python train.py --n_head=3 --init_std_down=0.0114 --weight_decay=0.049 --lr_head=0.0117 --grad_clip=2.0 --warmup_steps=200 --schedule="wsd" --decay_fraction=0.921 --decay_shape="linear" --steps=4412
Each number is 50 + 10 x the weight over its row's rms, rounded and kept within 0 to 99. Layers, rows and columns count from 0. The size before them is the row's rms in percent of the matrix's.

# q: layer 10 attention query, 96x64, rms 0.234, rows 52-95, columns 0-31
# k: layer 10 attention key, 96x64, rms 0.233, rows 52-95, columns 0-31
# v: layer 10 attention value, 96x64, rms 0.223, rows 32-87, columns 0-31
# o: layer 10 attention output (transposed), 96x64, rms 0.192, rows 32-87, columns 0-31
q52 099:57 52 58 42 68 47 63 46 58 43 54 43 59 57 35 35 52 45 60 44 33 47 40 47 36 57 51 53 46 40 66 61
k52 105:54 71 46 44 48 46 49 62 57 53 63 44 50 51 45 49 31 52 65 61 38 63 34 36 55 42 63 41 53 43 69 66
q53 136:50 58 29 45 53 37 60 54 43 41 40 48 53 49 68 50 38 37 62 48 41 41 44 44 44 46 56 67 61 82 42 23
k53 135:38 49 39 52 59 51 59 40 47 45 49 50 50 60 57 57 39 54 66 45 57 37 47 53 52 41 72 69 36 81 47 38
q54 122:50 58 46 31 47 49 55 51 44 49 58 42 41 66 34 63 49 35 43 55 55 36 50 62 39 45 35 33 51 50 40 65
k54 125:38 54 60 53 60 59 41 68 53 49 55 51 48 35 41 37 28 47 32 55 36 43 48 43 45 40 58 36 39 46 40 46
q55 106:37 56 34 53 56 34 55 57 71 66 37 43 44 33 65 46 55 67 51 21 59 50 51 44 55 55 49 64 62 33 64 40
k55 117:55 46 40 42 49 37 50 32 65 52 38 32 59 34 68 43 40 52 53 58 55 46 41 41 46 55 57 64 50 46 75 47
q56 130:32 48 49 44 31 37 30 54 46 31 27 44 63 48 49 49 51 45 35 45 67 51 43 52 68 41 56 45 44 39 48 30
k56 122:34 38 55 67 43 58 37 54 38 56 47 51 65 49 73 49 51 40 53 57 60 50 53 64 58 57 50 44 40 43 56 41
q57 106:40 33 29 58 50 48 45 36 46 39 53 46 65 51 60 53 76 43 64 57 37 47 29 52 52 43 53 64 49 68 63 55
k57 103:61 25 42 66 58 39 45 64 33 43 59 54 48 56 57 54 65 48 62 41 43 49 43 46 51 38 67 60 48 57 59 50
q58 118:58 55 47 38 51 55 69 34 77 52 66 62 46 44 62 45 52 59 47 56 49 41 61 56 51 56 49 54 51 58 40 52
k58 114:53 39 49 36 59 53 69 56 56 60 47 54 54 33 46 40 43 55 54 56 40 50 62 46 48 59 62 48 61 44 14 37
q59 124:49 50 54 34 53 67 59 52 40 68 50 54 45 49 42 44 49 36 46 40 45 71 30 55 38 46 57 49 58 49 49 48
k59 124:37 44 43 35 44 66 50 39 38 57 54 61 46 61 53 53 38 44 45 51 48 63 27 58 42 56 45 55 50 38 41 56
q60 121:61 41 38 43 61 44 34 51 59 62 51 37 37 63 35 43 41 70 54 54 40 54 57 76 54 58 50 53 54 44 52 34
k60 119:55 49 55 44 57 58 37 48 43 38 44 51 26 60 58 40 43 64 47 72 55 73 53 62 40 63 49 61 60 48 28 48
q61 128:70 44 36 31 63 46 42 42 40 39 36 47 63 34 50 53 58 49 50 51 47 56 44 49 59 38 52 53 49 53 55 60
k61 121:66 37 48 16 59 49 50 53 41 45 46 57 56 24 47 53 50 60 50 36 57 65 45 47 63 50 57 42 50 57 61 51
q62 134:74 69 34 59 39 49 46 48 40 63 41 46 58 41 38 49 48 42 60 33 62 36 38 64 60 44 41 54 49 60 36 58
k62 130:45 62 34 52 49 40 49 67 47 47 47 62 58 34 45 44 34 39 54 26 71 58 34 59 59 61 47 61 53 56 44 53
q63 132:51 46 60 55 39 42 56 40 25 47 42 44 37 48 36 51 51 67 63 60 37 56 39 45 33 57 47 49 48 59 68 49
k63 137:41 49 64 51 47 55 39 44 17 50 45 47 29 43 55 60 51 52 51 65 54 37 46 42 45 69 49 63 64 46 63 63
v32 091:46 56 46 56 57 39 33 46 50 31 52 58 59 38 49 44 54 44 58 59 57 69 54 29 63 35 56 57 65 37 45 30
o32 083:49 60 56 37 41 76 45 50 38 60 36 53 62 50 55 39 40 50 43 55 38 31 50 71 43 58 57 35 39 61 30 62
v33 094:66 58 47 58 33 35 54 54 51 61 45 47 55 69 46 69 43 63 44 57 71 54 58 52 51 54 52 68 57 44 47 36
o33 102:50 32 44 50 65 56 64 52 35 43 44 51 54 42 52 42 61 40 57 65 32 44 72 52 45 37 60 40 52 59 45 54
v34 088:46 44 52 45 49 64 29 37 60 55 43 72 62 67 62 48 49 43 64 64 48 43 47 64 45 51 55 61 33 56 45 48
o34 089:44 48 33 47 39 53 77 57 49 29 47 22 47 43 64 36 46 58 46 43 51 51 43 52 45 50 38 44 64 50 48 50
v35 090:56 43 49 51 41 58 35 48 30 65 74 42 52 48 58 42 34 41 38 54 65 60 55 35 46 65 45 41 46 50 43 55
o35 094:54 48 35 39 65 32 55 41 49 56 26 43 52 38 51 39 47 51 66 51 31 50 48 54 54 48 56 52 48 49 67 41
v36 096:68 70 68 47 51 56 55 64 55 57 54 52 42 49 40 36 58 45 63 59 40 36 53 62 47 59 42 40 52 50 55 43
o36 097:48 30 34 57 59 42 47 42 62 52 44 47 56 44 60 59 68 52 37 45 69 59 42 46 57 41 53 59 63 77 52 56
v37 084:45 63 40 46 59 40 45 43 43 62 57 37 38 53 47 37 70 76 48 37 33 65 56 52 51 55 55 54 35 43 54 56
o37 084:44 43 62 40 38 45 44 55 56 38 56 36 69 44 56 51 33 35 40 40 65 38 36 50 39 49 68 44 60 57 40 44
v38 093:48 29 43 46 65 45 40 81 50 53 34 54 54 49 55 47 50 51 34 57 44 62 47 44 40 55 37 54 52 53 54 63
o38 093:52 50 47 39 37 56 63 53 48 49 55 48 38 50 34 33 52 39 61 44 48 36 43 35 49 52 55 57 47 64 45 54
v39 094:34 46 49 61 47 53 49 38 56 22 52 40 58 27 51 48 57 67 30 58 48 47 61 40 51 68 53 51 46 33 54 40
o39 093:62 54 49 52 56 42 47 46 65 71 56 60 44 49 56 48 40 40 52 40 42 54 42 60 64 43 51 38 63 65 47 54
v40 094:80 48 42 57 45 53 56 21 38 42 38 65 47 50 59 44 48 55 36 38 45 55 43 50 50 46 43 53 41 62 33 49
o40 089:45 33 50 43 52 46 48 58 26 49 65 39 51 38 61 48 57 28 57 60 48 62 44 54 45 41 66 42 36 46 63 43
v41 088:58 64 42 62 56 51 43 59 40 53 37 50 45 41 38 54 53 51 46 48 49 45 35 44 39 28 56 69 39 53 45 57
o41 087:57 34 67 53 45 63 54 47 29 42 65 52 48 50 46 39 61 59 49 61 34 46 49 53 45 51 48 50 44 43 61 36
v42 096:40 34 61 41 25 36 33 54 47 56 34 40 53 38 59 40 56 45 33 46 42 57 42 56 52 45 38 50 50 50 49 50
o42 092:61 54 42 59 76 46 64 39 40 51 57 61 62 49 51 49 39 62 48 58 50 36 65 55 47 54 48 45 47 34 27 59
v43 087:51 50 64 46 56 55 60 51 38 48 40 48 38 71 35 59 53 31 45 50 38 58 51 54 48 64 62 67 53 45 54 47
o43 085:42 65 31 59 50 42 68 47 63 52 52 60 66 44 61 52 47 62 57 64 68 52 40 46 58 34 56 32 46 53 52 62
v44 094:59 56 42 44 44 49 50 42 47 61 52 40 68 42 35 66 71 57 53 54 43 51 41 35 59 45 62 52 45 46 48 40
o44 093:56 52 50 49 55 44 55 68 44 50 40 54 48 39 59 37 51 44 29 59 53 47 40 48 52 54 56 66 40 39 38 74
v45 108:66 66 46 53 53 60 56 68 58 37 51 54 66 47 63 72 46 55 56 64 43 60 45 70 33 48 60 47 57 64 55 41
o45 101:43 48 65 65 58 33 45 26 63 62 53 40 40 57 49 40 50 37 48 43 52 51 54 32 66 44 35 50 52 48 54 50
v46 083:56 36 57 55 47 43 34 49 51 53 48 52 58 42 41 62 45 65 44 76 60 31 67 60 49 52 53 39 51 44 59 30
o46 089:52 56 39 50 54 43 64 47 47 54 62 47 57 49 47 39 44 45 59 26 42 51 19 49 51 45 50 61 57 66 58 71
v47 090:53 40 49 59 33 66 28 47 51 60 54 51 32 41 38 51 49 47 45 34 62 43 43 47 44 39 60 60 60 29 41 55
o47 097:70 52 55 34 63 42 59 59 36 46 59 67 70 55 70 37 51 55 57 46 47 53 68 51 48 52 60 46 67 61 44 46
v48 090:47 65 47 55 70 55 58 44 49 63 63 45 58 42 72 71 59 28 47 41 49 33 54 42 54 47 31 54 42 56 53 37
o48 091:44 54 33 32 44 53 33 54 49 37 56 38 27 66 48 35 31 55 50 56 48 44 53 65 60 52 61 36 54 45 54 67
v49 089:51 60 37 33 38 54 55 63 58 54 53 55 60 36 69 40 51 43 48 59 43 48 49 40 55 73 52 74 48 53 55 32
o49 089:38 40 54 68 55 58 51 42 32 51 36 40 50 66 50 59 52 37 39 56 52 60 56 67 56 49 42 33 44 47 52 48
v50 110:40 55 59 41 67 41 48 61 55 59 59 57 46 56 49 48 59 67 51 59 67 45 57 69 43 50 57 44 60 49 56 32
o50 122:45 49 50 56 40 62 49 55 76 58 57 43 69 54 43 38 67 49 64 47 50 58 33 29 59 41 37 65 49 44 55 70
v51 079:52 67 44 30 57 64 34 59 53 43 50 49 48 53 48 48 69 43 44 61 62 45 35 52 48 41 64 34 39 54 44 51
o51 077:44 45 52 65 64 41 55 49 36 47 51 46 54 49 54 45 32 75 40 42 55 37 51 60 58 56 35 69 50 59 51 51
v52 099:45 68 57 47 47 46 62 53 57 44 57 57 39 57 53 35 39 60 48 55 53 47 55 53 56 36 41 58 56 65 56 36
o52 089:44 48 56 52 77 59 40 45 65 61 62 44 55 37 50 58 70 38 62 59 49 45 37 63 69 43 40 46 55 43 57 58
v53 098:48 54 50 66 19 56 43 49 47 28 53 45 38 68 51 55 47 41 48 46 45 59 47 42 53 49 40 54 39 47 52 41
o53 096:59 61 54 35 70 47 52 36 38 48 45 38 47 50 45 59 57 68 36 41 54 42 36 57 45 56 43 34 55 43 62 54
v54 095:38 44 35 41 47 33 51 58 55 54 57 57 50 63 51 71 55 53 58 66 35 54 47 46 57 57 52 53 48 47 55 74
o54 098:50 67 51 60 61 68 58 52 44 46 49 36 52 50 48 52 44 50 43 43 65 56 49 43 58 47 52 41 53 49 45 35
v55 087:47 56 44 56 51 56 59 38 60 52 45 31 42 46 40 57 43 61 58 53 46 51 47 71 71 49 32 51 39 55 53 58
o55 095:43 66 61 53 41 42 47 44 62 55 58 70 61 50 47 49 71 44 55 61 59 42 39 49 45 46 55 51 58 54 56 50
v56 085:45 36 54 48 57 63 51 55 49 55 47 44 39 54 49 60 49 43 41 54 63 55 57 42 30 41 44 51 43 60 60 66
o56 098:52 57 47 56 28 35 49 44 40 48 52 61 57 33 50 45 50 63 59 44 56 50 74 56 66 71 64 46 59 43 40 39
v57 098:45 39 63 58 60 35 56 53 50 49 36 68 46 32 53 50 70 47 53 61 46 66 54 42 45 42 49 58 25 44 48 54
o57 084:69 50 53 60 42 57 43 66 41 31 43 54 61 50 46 35 50 33 46 59 67 50 36 57 51 47 43 53 64 51 55 51
v58 092:48 53 52 43 51 53 70 44 61 51 51 53 41 51 37 46 44 33 43 37 61 57 61 37 34 50 45 49 40 48 62 58
o58 094:50 38 38 48 47 60 40 60 43 41 53 63 60 60 61 60 59 59 56 60 47 48 39 51 55 52 54 59 67 49 46 48
v59 087:68 46 39 48 55 47 67 42 40 59 67 47 51 61 65 45 69 55 60 54 53 45 43 59 45 56 42 54 65 42 55 40
o59 086:37 50 62 48 52 59 54 52 54 59 38 66 41 64 64 45 30 40 42 30 45 82 50 51 42 37 40 48 42 46 55 61
v60 108:49 57 59 53 36 37 36 62 55 67 44 50 38 58 61 65 27 48 45 25 49 48 42 51 47 58 69 48 65 47 39 46
o60 104:49 39 43 52 38 56 34 43 30 32 54 47 54 48 37 34 45 62 54 52 45 50 44 19 38 51 47 42 63 48 53 60
v61 090:65 54 29 54 52 54 53 49 44 52 57 59 69 44 62 58 58 44 30 65 68 49 45 59 78 41 60 46 50 40 56 63
o61 085:41 40 61 49 47 52 53 51 47 61 44 42 38 74 53 33 44 47 64 61 39 48 50 57 38 46 51 65 64 57 54 41
v62 090:52 62 55 27 53 47 52 59 45 45 37 46 65 56 36 50 49 49 55 48 47 50 48 42 48 59 50 48 74 54 69 62
o62 087:60 28 41 68 50 35 43 68 58 50 57 47 54 46 33 31 55 51 40 59 52 45 54 50 48 48 38 54 40 49 41 48
v63 096:67 57 38 53 55 43 33 45 55 58 36 49 44 51 50 39 49 52 39 57 60 58 47 31 39 37 41 52 44 55 48 50
o63 100:37 51 60 50 46 38 55 62 28 38 54 60 60 51 64 57 53 60 57 62 38 37 61 66 55 39 53 47 62 52 50 42
q64 107:63 70 56 47 55 62 53 40 69 51 56 41 47 42 50 58 47 35 55 44 63 64 54 42 51 67 52 40 65 45 50 69
k64 097:58 39 37 35 52 51 72 48 59 40 39 51 57 62 40 33 61 53 57 41 56 41 37 45 40 58 48 47 54 56 50 70
q65 090:58 25 41 50 55 42 46 56 26 33 58 51 29 68 31 58 49 45 46 62 64 52 49 36 53 58 53 60 57 46 58 55
k65 093:56 55 39 42 57 63 57 66 18 57 60 39 55 56 43 54 57 36 58 65 41 64 67 46 54 45 43 69 62 47 50 52
q66 104:47 48 38 54 47 63 55 50 56 50 37 49 42 33 48 54 46 47 41 63 55 62 54 38 39 53 62 29 42 37 49 42
k66 094:64 45 55 48 52 40 65 52 47 37 46 57 52 41 50 48 46 41 52 54 51 33 61 70 46 64 73 36 66 38 43 41
q67 085:34 47 44 35 41 49 58 51 37 33 41 47 47 46 50 43 67 54 58 45 55 48 60 55 50 62 41 55 61 43 57 50
k67 088:62 61 66 60 49 54 53 38 47 42 32 36 53 60 60 55 48 66 29 53 62 52 55 35 33 52 54 49 55 48 62 43
q68 096:47 54 60 43 54 60 48 66 61 35 66 54 73 48 45 38 47 36 67 44 45 58 49 46 62 53 49 47 47 53 47 46
k68 097:48 35 47 30 52 63 37 62 67 50 44 36 50 53 55 39 51 55 27 49 42 54 63 63 57 59 51 56 52 54 33 56
q69 090:49 42 23 35 64 45 16 43 41 48 54 33 56 54 28 50 50 59 46 41 58 47 53 43 52 47 44 42 61 49 65 58
k69 087:44 61 57 59 48 66 37 54 40 43 45 41 62 46 47 39 67 65 39 62 47 58 44 51 55 40 46 79 50 53 66 72
q70 092:69 65 53 52 38 29 52 62 41 25 31 39 45 61 48 37 58 49 52 63 44 46 45 63 59 53 49 67 45 40 48 51
k70 109:49 48 44 49 46 57 49 48 52 52 57 27 38 43 46 58 52 58 57 50 52 38 50 46 53 58 35 40 38 44 41 55
q71 092:63 43 54 42 51 41 78 65 39 57 63 44 60 54 49 49 74 67 41 52 59 61 50 33 52 55 41 50 34 54 62 70
k71 094:57 46 53 44 57 31 56 64 34 31 66 42 68 56 59 43 47 59 60 79 31 59 54 54 44 41 45 44 44 42 59 48
q72 098:54 60 47 46 56 57 49 37 54 58 54 54 59 54 32 44 50 59 41 37 40 45 41 36 50 48 41 52 54 31 52 54
k72 093:61 47 61 44 42 43 59 48 55 75 55 44 67 49 71 47 49 52 44 45 40 54 48 64 34 38 38 55 62 44 71 52
q73 094:37 51 58 69 53 37 59 49 46 43 46 41 54 60 42 42 65 36 30 47 48 46 61 53 57 55 51 52 32 62 40 49
k73 089:44 40 41 54 59 42 58 61 53 48 60 40 44 71 55 60 51 37 28 56 61 49 49 64 51 47 63 57 58 41 49 63
q74 116:44 51 69 50 45 51 43 46 44 37 34 51 52 48 36 67 48 52 49 39 54 51 40 48 48 40 33 43 47 39 33 34
k74 103:55 54 45 73 66 49 56 46 52 68 32 62 51 58 45 51 59 56 47 37 52 54 56 63 54 53 15 32 49 36 46 54
q75 085:62 55 55 44 54 53 43 40 51 39 62 52 61 79 41 56 56 53 64 52 67 54 51 61 47 51 58 49 53 50 60 50
k75 083:57 61 65 56 50 49 59 46 53 46 39 27 60 55 58 44 58 39 56 42 40 62 55 51 43 58 48 52 67 77 42 43
q76 101:57 66 51 59 61 53 40 55 43 52 56 51 74 63 72 47 49 54 67 47 49 36 45 37 40 46 50 47 52 36 41 57
k76 103:38 58 66 43 31 49 61 56 27 43 49 53 41 53 40 52 57 60 56 43 31 45 78 60 56 49 55 36 42 57 48 37
q77 101:35 47 52 44 45 53 46 47 48 47 47 40 55 41 54 47 40 54 70 45 59 41 35 46 60 63 53 50 51 60 36 53
k77 093:54 66 42 51 50 45 52 25 55 42 53 51 33 41 63 44 56 58 73 47 57 48 51 58 71 36 42 47 50 55 49 36
q78 100:58 47 59 56 48 61 41 60 74 54 45 62 52 40 70 59 51 51 51 41 42 50 46 46 66 58 60 33 59 42 74 57
k78 116:42 50 59 45 54 47 36 43 33 34 61 58 60 53 55 62 42 58 63 45 33 39 42 61 69 63 56 28 68 45 55 54
q79 093:54 49 41 32 46 60 40 37 69 57 44 54 57 27 61 50 47 39 56 61 37 45 72 36 55 36 52 34 44 48 36 52
k79 090:62 40 59 41 57 52 56 71 64 44 47 55 24 43 68 61 59 44 43 40 49 38 53 38 61 50 60 38 42 46 54 57
q80 099:54 50 20 47 47 53 49 57 36 65 48 65 38 59 57 45 48 34 60 43 36 57 42 47 34 45 32 60 34 46 58 46
k80 101:53 48 55 54 22 56 40 49 51 46 57 52 47 49 40 42 49 30 61 50 54 57 38 52 38 47 39 37 35 50 62 58
q81 098:30 53 56 42 54 61 41 45 50 34 59 56 42 43 50 77 56 37 57 42 46 40 52 54 35 63 43 29 46 56 54 41
k81 092:53 62 56 45 51 44 44 37 58 61 39 56 43 61 36 43 55 53 53 52 47 60 59 44 59 56 55 48 49 51 46 61
q82 088:55 44 71 37 54 55 54 47 50 46 29 66 47 57 51 26 43 51 58 48 34 38 49 50 58 41 34 39 59 59 58 36
k82 092:46 41 61 34 63 65 40 41 46 53 56 56 51 36 49 50 51 59 50 57 59 55 73 62 43 56 61 31 47 57 59 41
q83 085:46 49 47 47 60 47 49 54 44 46 47 64 56 53 43 50 33 41 38 36 68 43 65 54 52 56 46 72 40 54 64 45
k83 090:49 69 42 54 49 39 41 76 44 52 41 45 43 65 55 52 45 40 56 72 78 37 55 47 57 47 32 53 46 60 68 31
q84 094:66 40 44 41 65 49 66 70 28 36 36 49 43 42 41 50 35 52 60 48 44 38 41 44 58 41 50 52 66 58 39 44
k84 095:51 53 47 43 58 52 63 32 50 44 53 48 37 23 60 33 36 44 48 57 34 46 43 42 63 30 32 43 48 69 40 56
q85 101:51 36 40 45 47 72 42 47 40 48 37 54 65 46 41 57 66 58 47 64 56 40 36 60 58 40 55 59 60 29 38 50
k85 104:53 49 78 47 68 65 41 60 63 44 64 35 59 45 54 38 49 35 46 44 50 44 50 31 50 44 54 63 34 51 53 44
q86 099:62 48 52 43 49 49 44 44 34 55 35 55 69 49 64 42 52 53 43 60 58 46 42 33 53 65 53 43 45 53 75 43
k86 104:62 62 50 34 51 57 67 64 34 58 57 55 48 43 44 44 47 54 45 43 56 43 42 44 41 54 51 54 55 46 75 39
q87 099:50 62 57 46 62 48 51 44 70 52 52 50 61 62 75 53 26 69 67 58 57 61 48 54 48 49 62 58 59 47 48 66
k87 088:59 66 41 45 55 51 67 41 58 39 50 46 39 42 52 47 52 41 59 49 29 43 26 46 41 54 52 56 39 50 56 41
q88 098:61 62 46 59 46 69 57 64 57 43 58 66 59 52 41 45 56 73 52 51 57 55 43 53 44 74 63 77 61 56 53 56
k88 101:70 64 56 42 35 46 51 49 43 53 73 52 39 50 63 54 53 60 39 48 53 50 47 66 54 67 49 57 61 69 42 39
q89 097:52 41 48 42 59 41 45 46 58 53 63 47 56 47 40 57 37 47 53 43 36 20 39 45 45 57 43 52 50 54 61 37
k89 088:32 55 53 38 49 45 57 53 50 60 43 61 58 33 59 60 57 44 50 47 40 50 38 52 42 55 43 55 59 50 55 50
q90 103:39 50 43 57 48 50 48 43 54 55 33 44 74 38 46 40 51 39 40 69 50 45 39 35 49 60 30 55 57 51 50 34
k90 099:40 55 57 57 68 42 59 58 52 45 68 39 50 40 44 33 41 40 27 49 49 59 43 64 68 70 45 48 49 41 70 48
q91 098:43 41 56 51 56 42 41 53 71 50 60 64 46 54 42 50 52 50 30 56 61 57 32 27 45 45 59 46 57 59 25 51
k91 101:47 40 48 58 54 33 36 44 53 48 51 63 54 50 41 55 45 42 39 66 56 55 44 63 34 59 35 51 52 63 39 50
q92 096:42 59 41 41 59 35 58 41 46 46 35 74 60 36 51 47 45 63 57 42 49 72 53 63 55 50 51 42 51 39 34 56
k92 096:70 56 58 45 39 68 54 53 37 50 48 45 56 50 63 39 46 44 53 58 44 34 74 55 63 77 34 58 55 50 36 39
q93 090:42 48 56 57 52 58 73 43 67 57 51 33 48 60 49 47 36 55 60 65 40 41 47 53 53 57 63 49 46 41 46 44
k93 085:54 57 56 61 58 49 49 62 65 43 60 66 57 48 48 50 53 52 61 44 39 42 40 48 39 40 60 54 75 42 50 58
q94 095:40 45 33 45 61 42 32 42 36 26 39 42 45 47 58 36 37 53 41 39 56 48 33 54 53 45 56 56 44 58 49 43
k94 092:57 58 38 66 68 49 48 62 48 59 56 41 62 26 50 53 29 55 46 46 48 30 26 64 49 49 50 42 52 46 40 53
q95 101:47 61 42 36 50 44 41 78 68 60 51 48 43 48 48 56 53 47 42 47 59 55 42 37 50 45 41 35 57 37 58 52
k95 097:51 55 35 41 60 37 60 59 36 40 56 54 39 57 59 42 65 61 58 50 57 58 63 37 57 45 41 42 74 34 41 59
v64 117:62 68 44 43 40 47 47 35 54 38 50 44 52 46 45 65 31 35 22 60 46 33 46 46 64 49 57 37 43 43 67 41
o64 116:48 39 45 63 46 59 62 30 53 50 47 44 54 38 39 53 36 44 62 38 59 51 62 33 42 38 41 60 52 52 22 50
v65 109:72 57 54 59 41 71 54 53 73 47 59 62 41 55 48 44 55 74 53 49 42 38 48 72 45 51 60 45 36 65 60 51
o65 094:46 51 58 44 58 46 54 57 49 46 42 36 56 57 50 47 36 46 43 53 49 57 46 60 39 32 34 76 57 47 19 67
v66 100:50 54 43 52 55 50 49 46 47 54 42 49 47 39 68 66 67 57 57 40 39 64 51 40 57 58 30 43 54 59 56 35
o66 097:53 54 63 52 53 50 55 58 22 56 62 50 64 55 47 44 66 64 47 42 59 52 46 41 61 37 55 38 39 50 39 40
v67 103:35 39 54 64 54 48 58 41 42 79 53 45 32 47 60 36 66 52 53 59 44 68 44 42 42 62 57 50 49 51 48 39
o67 098:64 44 62 57 74 44 44 71 39 64 58 56 38 70 60 59 54 56 42 37 45 47 20 47 49 48 53 42 53 51 57 44
v68 120:54 52 29 53 58 52 58 65 48 46 47 41 40 63 67 40 58 57 20 46 53 42 53 51 34 43 70 51 34 25 54 55
o68 120:55 65 48 31 42 49 45 52 62 66 46 57 49 39 54 50 39 64 41 56 60 64 44 57 60 66 64 59 56 43 31 53
v69 104:76 44 51 26 40 55 50 53 51 47 45 63 57 40 43 52 51 63 45 62 51 41 46 47 49 42 49 38 66 48 60 45
o69 103:51 48 46 51 49 50 39 33 48 42 41 26 42 61 66 42 46 46 62 49 51 46 45 37 42 68 48 62 46 33 46 68
v70 110:38 66 49 46 64 40 52 47 59 16 59 47 42 65 67 55 51 42 37 46 50 45 38 41 45 58 62 47 30 39 50 71
o70 104:63 31 48 36 30 51 55 57 48 56 45 50 44 58 56 45 58 54 49 60 55 63 77 42 49 57 56 53 52 68 38 48
v71 115:42 51 49 53 50 56 62 60 49 58 57 40 57 54 72 34 54 41 46 50 57 48 61 38 38 49 47 40 38 74 51 63
o71 108:50 31 53 23 53 50 54 52 31 46 61 52 46 51 46 45 42 55 50 56 40 75 49 58 39 48 63 25 50 43 42 35
v72 101:65 41 61 52 46 56 47 44 49 54 68 48 51 58 40 42 32 52 39 46 51 43 56 58 49 45 48 34 62 44 54 32
o72 098:50 49 64 53 55 60 52 36 37 51 23 56 56 54 54 72 58 57 47 58 45 52 53 36 49 46 51 56 51 56 52 59
v73 097:49 62 47 61 53 72 68 60 44 48 44 39 53 52 48 56 55 49 56 46 52 51 50 41 43 47 34 40 64 76 59 33
o73 099:60 43 48 39 38 42 48 45 55 41 66 49 78 62 67 51 41 36 66 34 44 56 43 59 32 47 58 49 44 59 39 57
v74 116:50 65 58 53 51 43 43 35 51 52 56 52 44 59 54 54 45 42 61 29 40 47 57 48 44 49 37 48 57 46 51 48
o74 096:37 35 49 54 60 34 40 66 35 51 45 37 62 54 54 49 56 40 60 58 44 41 56 49 64 58 37 52 58 62 42 62
v75 120:38 53 66 43 64 45 34 40 52 54 54 34 33 35 58 49 42 39 57 53 65 53 51 51 49 43 52 38 39 49 59 50
o75 099:51 53 31 58 56 56 64 57 38 38 59 55 70 41 38 64 47 60 40 62 33 41 67 43 56 43 35 35 56 60 48 39
v76 091:51 47 50 58 46 70 46 39 49 49 57 52 49 31 48 44 59 40 42 51 35 50 53 36 45 47 45 57 66 51 53 41
o76 095:28 51 36 66 62 54 60 50 59 47 52 48 45 56 49 55 33 44 55 56 49 33 13 42 44 57 59 50 60 34 49 46
v77 118:49 47 53 56 55 56 61 50 52 64 37 56 62 27 53 22 63 63 58 49 36 49 55 43 66 45 48 52 42 43 54 44
o77 113:58 68 37 60 53 47 53 56 50 30 76 44 49 49 52 57 42 50 48 54 64 51 22 45 42 35 60 45 51 52 46 41
v78 105:57 38 41 56 43 39 50 66 62 38 58 64 55 56 44 43 53 67 40 19 41 61 56 40 51 68 56 52 55 57 53 45
o78 096:22 55 48 52 64 35 53 45 52 64 48 31 43 65 45 36 57 30 46 61 52 55 38 30 50 40 53 52 39 51 48 66
v79 094:47 45 36 52 46 49 53 37 47 49 46 47 47 70 41 58 59 53 47 57 58 58 54 49 38 43 56 62 63 50 54 33
o79 101:63 44 39 50 45 35 23 44 50 43 32 53 56 39 61 40 51 38 37 46 39 49 32 62 54 54 46 43 49 29 62 52
v80 098:64 44 42 52 43 35 31 52 55 64 55 39 43 51 42 75 57 56 52 49 46 42 59 47 38 47 33 45 48 47 58 58
o80 089:44 54 63 54 50 28 49 30 45 34 48 48 69 34 53 59 36 50 56 35 47 45 50 52 56 39 51 47 45 57 54 32
v81 093:49 58 42 52 48 48 52 44 55 52 39 46 31 39 63 70 66 46 56 51 53 55 50 53 55 52 63 42 52 45 49 45
o81 087:46 39 55 64 48 38 50 70 43 43 59 57 56 31 53 38 61 52 46 37 39 48 52 43 57 60 43 47 51 37 64 55
v82 098:22 39 61 42 41 37 70 61 57 54 53 64 56 51 42 52 51 45 39 37 53 46 46 50 48 37 37 48 45 54 59 37
o82 094:57 51 29 53 53 35 49 52 64 51 46 40 52 42 44 47 44 55 39 59 47 71 58 53 53 48 72 53 43 49 73 39
v83 122:59 50 49 40 68 37 35 46 47 44 73 57 52 61 50 54 20 51 48 37 50 57 58 47 40 36 51 44 41 38 57 40
o83 105:41 57 50 46 50 54 43 48 45 61 35 44 60 50 51 48 59 40 47 54 69 37 57 45 54 33 57 57 64 55 51 51
v84 117:54 45 47 58 57 33 49 44 45 57 26 42 47 57 60 43 42 39 49 51 44 54 66 57 48 32 56 58 60 46 48 66
o84 105:46 64 48 25 37 42 45 47 41 44 56 55 50 47 44 55 62 82 61 54 59 40 52 67 50 61 63 40 51 52 62 55
v85 101:63 66 46 46 47 49 60 47 60 42 54 52 43 53 47 54 40 49 55 76 53 53 46 51 42 43 41 43 66 53 50 45
o85 098:51 42 62 49 44 64 51 46 59 56 45 39 45 48 45 56 40 55 69 56 62 52 50 53 48 41 40 89 35 45 64 42
v86 107:45 40 64 40 52 46 51 44 45 40 52 56 28 49 57 72 31 62 26 33 66 52 48 61 43 42 68 47 47 35 54 52
o86 102:38 70 63 56 49 51 45 57 51 82 51 52 63 52 69 49 47 36 46 66 54 56 73 55 38 66 59 61 47 70 56 42
v87 100:44 68 40 55 62 60 48 56 60 43 42 36 44 60 43 48 39 47 40 51 25 65 47 45 62 44 56 55 45 62 45 47
o87 092:59 24 36 45 41 42 67 57 58 50 63 59 49 54 42 61 59 46 45 47 44 51 42 55 41 43 55 63 69 40 58 72